{"n_layer": 15, "d_model": 512, "n_head": 8, "n_kv_head": 2, "head_dim": 64, "d_mlp": 2048, "vocab_size": 10011, "activation": "squared_relu", "norm": "layernorm", "norm_place": "pre", "norm_eps": 1e-05, "positions": "learned", "qk_norm": false, "attn_scale": 0.125, "bias": "none", "tie_embeddings": true, "parallel_block": false, "extras": ["capped logits"], "init": "normal", "init_std_qkv": 0.0251, "init_std_o": 0.00458, "init_std_up": 0.0251, "init_std_down": 0.00229, "optimizer": "soap_variant", "lr": 0.00507, "beta1": 0.95, "beta2": 0.95, "weight_decay": 0.0, "lr_head": 0.012, "grad_clip": 1.0, "warmup_steps": 200, "schedule": "wsd", "decay_fraction": 1.0, "decay_shape": "linear", "final_lr_fraction": 0.0, "batch_tokens": 262144, "seq_len": 2048, "doc_mask": false, "train_tokens": 960500000, "steps": 3665, "dataset": "wikipedia_en"}
Each number is 500 + 25 x the weight over its row's rms, rounded and kept within 0 to 999. Layers, rows and columns count from 0. Numbers have three digits each. The size before them is the row's rms in percent of the matrix's.

# q: layer 2 attention query, 512x512, rms 0.103, rows 315-319,379-383,443-447,507-511, columns 0-63
# k: layer 2 attention key, 128x512, rms 0.0746, rows 123-127, columns 0-63
# v: layer 2 attention value, 128x512, rms 0.162, rows 64-66, columns 0-63
# o: layer 2 attention output (transposed), 512x512, rms 0.145, rows 256-258,320-322,384-386,448-450, columns 0-63
q315 106:495479501524497457514468544476491547512455500451482468509514510513503442461480523481479481481519462470511516481506491527480492523510505514507468532531520539485473523539474508481518499498444524
q379 118:508526514444516490478499519514522502522547501494502474484494474511459545484482467486491473542503517476466526500539480520515559500495497459516460499553534471517467500549518490506523496508452469
q443 081:481519510491511494482550559497491533499493497486514506491491540556473491532498524490444491491506490452476493476528494469503501486494479477490478524547476528545471545561463477554507522522499492
q507 088:508479495542561497529471490485535544500512520477484507502518516536481503491456532525522510494514513509490526521503481430498518462505506477524500545522500524449490486507532514505464492494471510
k123 106:467453494543489516507530459517478490511503481509474494506446514514506491480519505534510539462496507488492472497548501521499473514497505525493455544477522523519530492494512466528500501514513501
q316 108:503497452480490505494490496502473509477523488518474526499460457463474495480508512536495469490510484444496531496483471499502517479458466505551518496505502498462453524498521506532510535523470531
q380 123:510532487481472484501501536487476492510528510451500495518470463513496487498494525542525478490524527535541537482494477464508508459472519516498492507533489540455507548473513500515554484522518484
q444 083:512491522491503518519543451489477507497513485515520486530417517462482506514470526520484531469500531482484495484490549485488508522513500501555522517457493513469426509509524523494516487522517494
q508 089:502522492453515498471477502513514541471469527497564451485565489504520519545493486491493456497480508516478493534470475476487527521507518503454475473577490486472532469471495529518532548515536530
k124 084:459460516510527516526488520478505531522433485515513550462505516475485497485469504433511498499496466512510474548520493516496501468493456522496470446483508463542512475476484486474478501521477501
q317 099:500481491498515509452483463499498445474498486462514479523508506440504467457480533469492479505496554529540480433520475512521503476537573552519533516472528498470514461485553490497468517493503481
q381 109:524468467499466517510492506528514504535499502509487507500464478497484495493427473491529514488501528474506484509511462498478503530490512538538495516502504525526477524457503555518489527451505493
q445 084:514500473482468488498497516494510467544488502523522488516530504476543494501507488459515527476498484512519518491470478469480511520493456513478482463511480465522511479521521504519526533451520530
q509 088:479520465502507525490513478514510521502510484497521521516457517484467515529474518507510474490492457474459467509498506496458565517510511474525493496477512544542517476473508507481503465541503512
k125 084:486518498450513511505496552499518487493496488485493491508540505462552468490545482456497505520501513532504438524503513476478515537534473499499496488499499485501474546527538468478519484524505524
q318 103:506508491484448487528568482514482453502508464504543517483487464490502532570488479499534487493499476501535519519455563499472474479500486494472473523575491518504518465545558494491491493474483492
q382 121:519508503493524558495533489530503499463488488472540486507509509493506515518517485473504475499501521482486494514497488540503502499540499462469474468529517500497527504567514488495548483497477502
q446 082:500502500508498517520528520540530527469490468530491518516536498503506553432519486532493460517504487462485542491498527526503524546494500474493458491497496528538477507509486480487487503543486487
q510 087:534487523522506525459474517501477493480513495493492472493451486490475510532511521500492545488511474493511503488495501496498485430497464525470479529526508481477513525575526496525538514506524517
k126 091:509544522515505460512493471519477494535474526458486499493532552477498447499453526480541514492518519514530511471501493499486546524490503519521534486514495503510498460461480515509472495503461481
q319 099:503497485543488490500473495505530534447525503476494501465435475491475453488492487510492526498460514467451439505449493489472502466512501514489474504488498549497510484524506494514515495517453542
q383 122:491502517519533483544499500493502515492488539496493534521518469461527493484505480511498528522517457483475529506495459531473453489465546485505491506522522529490527514521503470501525538512462488
q447 082:509463473500504522548512480522518516503535497485518514478502520484508529535557498512512547517518475501485530485514475518458491473496523469537477499489485494515551462523520502480523518499489497
q511 085:481469475505490465472479478495519516492519539495507495474461492459491486498480477486534466515508491470524493550497553480503525523497520492507473489534469437513484488540465502494496499528467496
k127 094:483526507546467523513502515518494503572530472474470473469528516540509526511407543502471503504464494515510437513463529530498492545493524536491492505509468530476498490458466517483480455517514507
v64 113:477512491498506516494548552497475474496507535494526516521528517501471503489521474480486505493474511517475513502476530504481517547506491505501503551516492469494574539480523491535497545556476498
o256 083:509478502494506498447535522492501504494489512483493461504506537524506504525498508508416526481518511529507518474537526497540521465487488475479525513490538499479520518481504507483477489488531458
o320 100:497538515487498466531489516482486515450477485522517522517553504524533508456548527529529506479493513501493483517501491483478475520530469503476514508520489456563479442512506473485489470478486543
o384 119:479528500509508459463474480476541517516522485494524483488518546498568483518524496472508554544506471512541461517468550490488507525504530509513469517491507517482464475482495472481538506477493540
o448 125:498509488466444499515493502471514525540511462547485502507436485514514530558482517529497496513500529534554489519509503473500518480481465506509493513489467494509513462515503514455477519490471494
v65 106:499509503463504471530521504515512513499498533506516494468466503476526462513469527465472451507501442536507457494510491528536514519502522498488504487560546541515453461487481540502474511525509472
o257 086:510517477508500507507562503526514490507489463472474534493503468464479514475483487548541471494520499481463517458512503475491493547493474523498470514502504479471475502522511513505528488470528512
o321 107:545493551490490509519460508500458471478517538537509456439459499514467553509544486472505509482499506489499513486514460531491485476523481476452519458528518481464511531473493526509550507488445492
o385 120:493522508502518557456483502479476543484496523517536520517464493532432480465487491439482494518472499501504558512483502519486480520494478473528522482501503502482492551530509502523507501513498504
o449 127:497493547511518462501513504485463526432511488485512476498507546525470511445495504519507517456476554492488516527452494502490464441485512489535495494495530490482464517460516474490440510465518523
v66 098:477515515490483444500487490506485491510480487485516511491506522488474559526525520504492534495455487510439548540484543496509463476527480530475472501537466502546465562515514490522492522497478516
o258 084:513524520503447503539442522556508536450540477548506449488500520534482443492533482494489510471554502502518483505505550469480497531563498516531525482546529534530516479534449468507532460485524466
o322 106:466502520474484489484544496478520473558493526513471523482517568476493490523484513512511504535521544519549485476486495519485533498463456496482533531504529518442484500496511515483512474487547504
o386 111:521466546537504520489510539456491470540507504530488529497452530478559474516519520530522451505486520510539459501476450521520521493461504468492532501530497477480516488509461512494486513481530469
o450 119:489514457507524548510475497493463491512513507506495510541491486551526517495492481489472520497526485450503504471511493523493520498486474466502493502494514505497485461473528478493473477530480521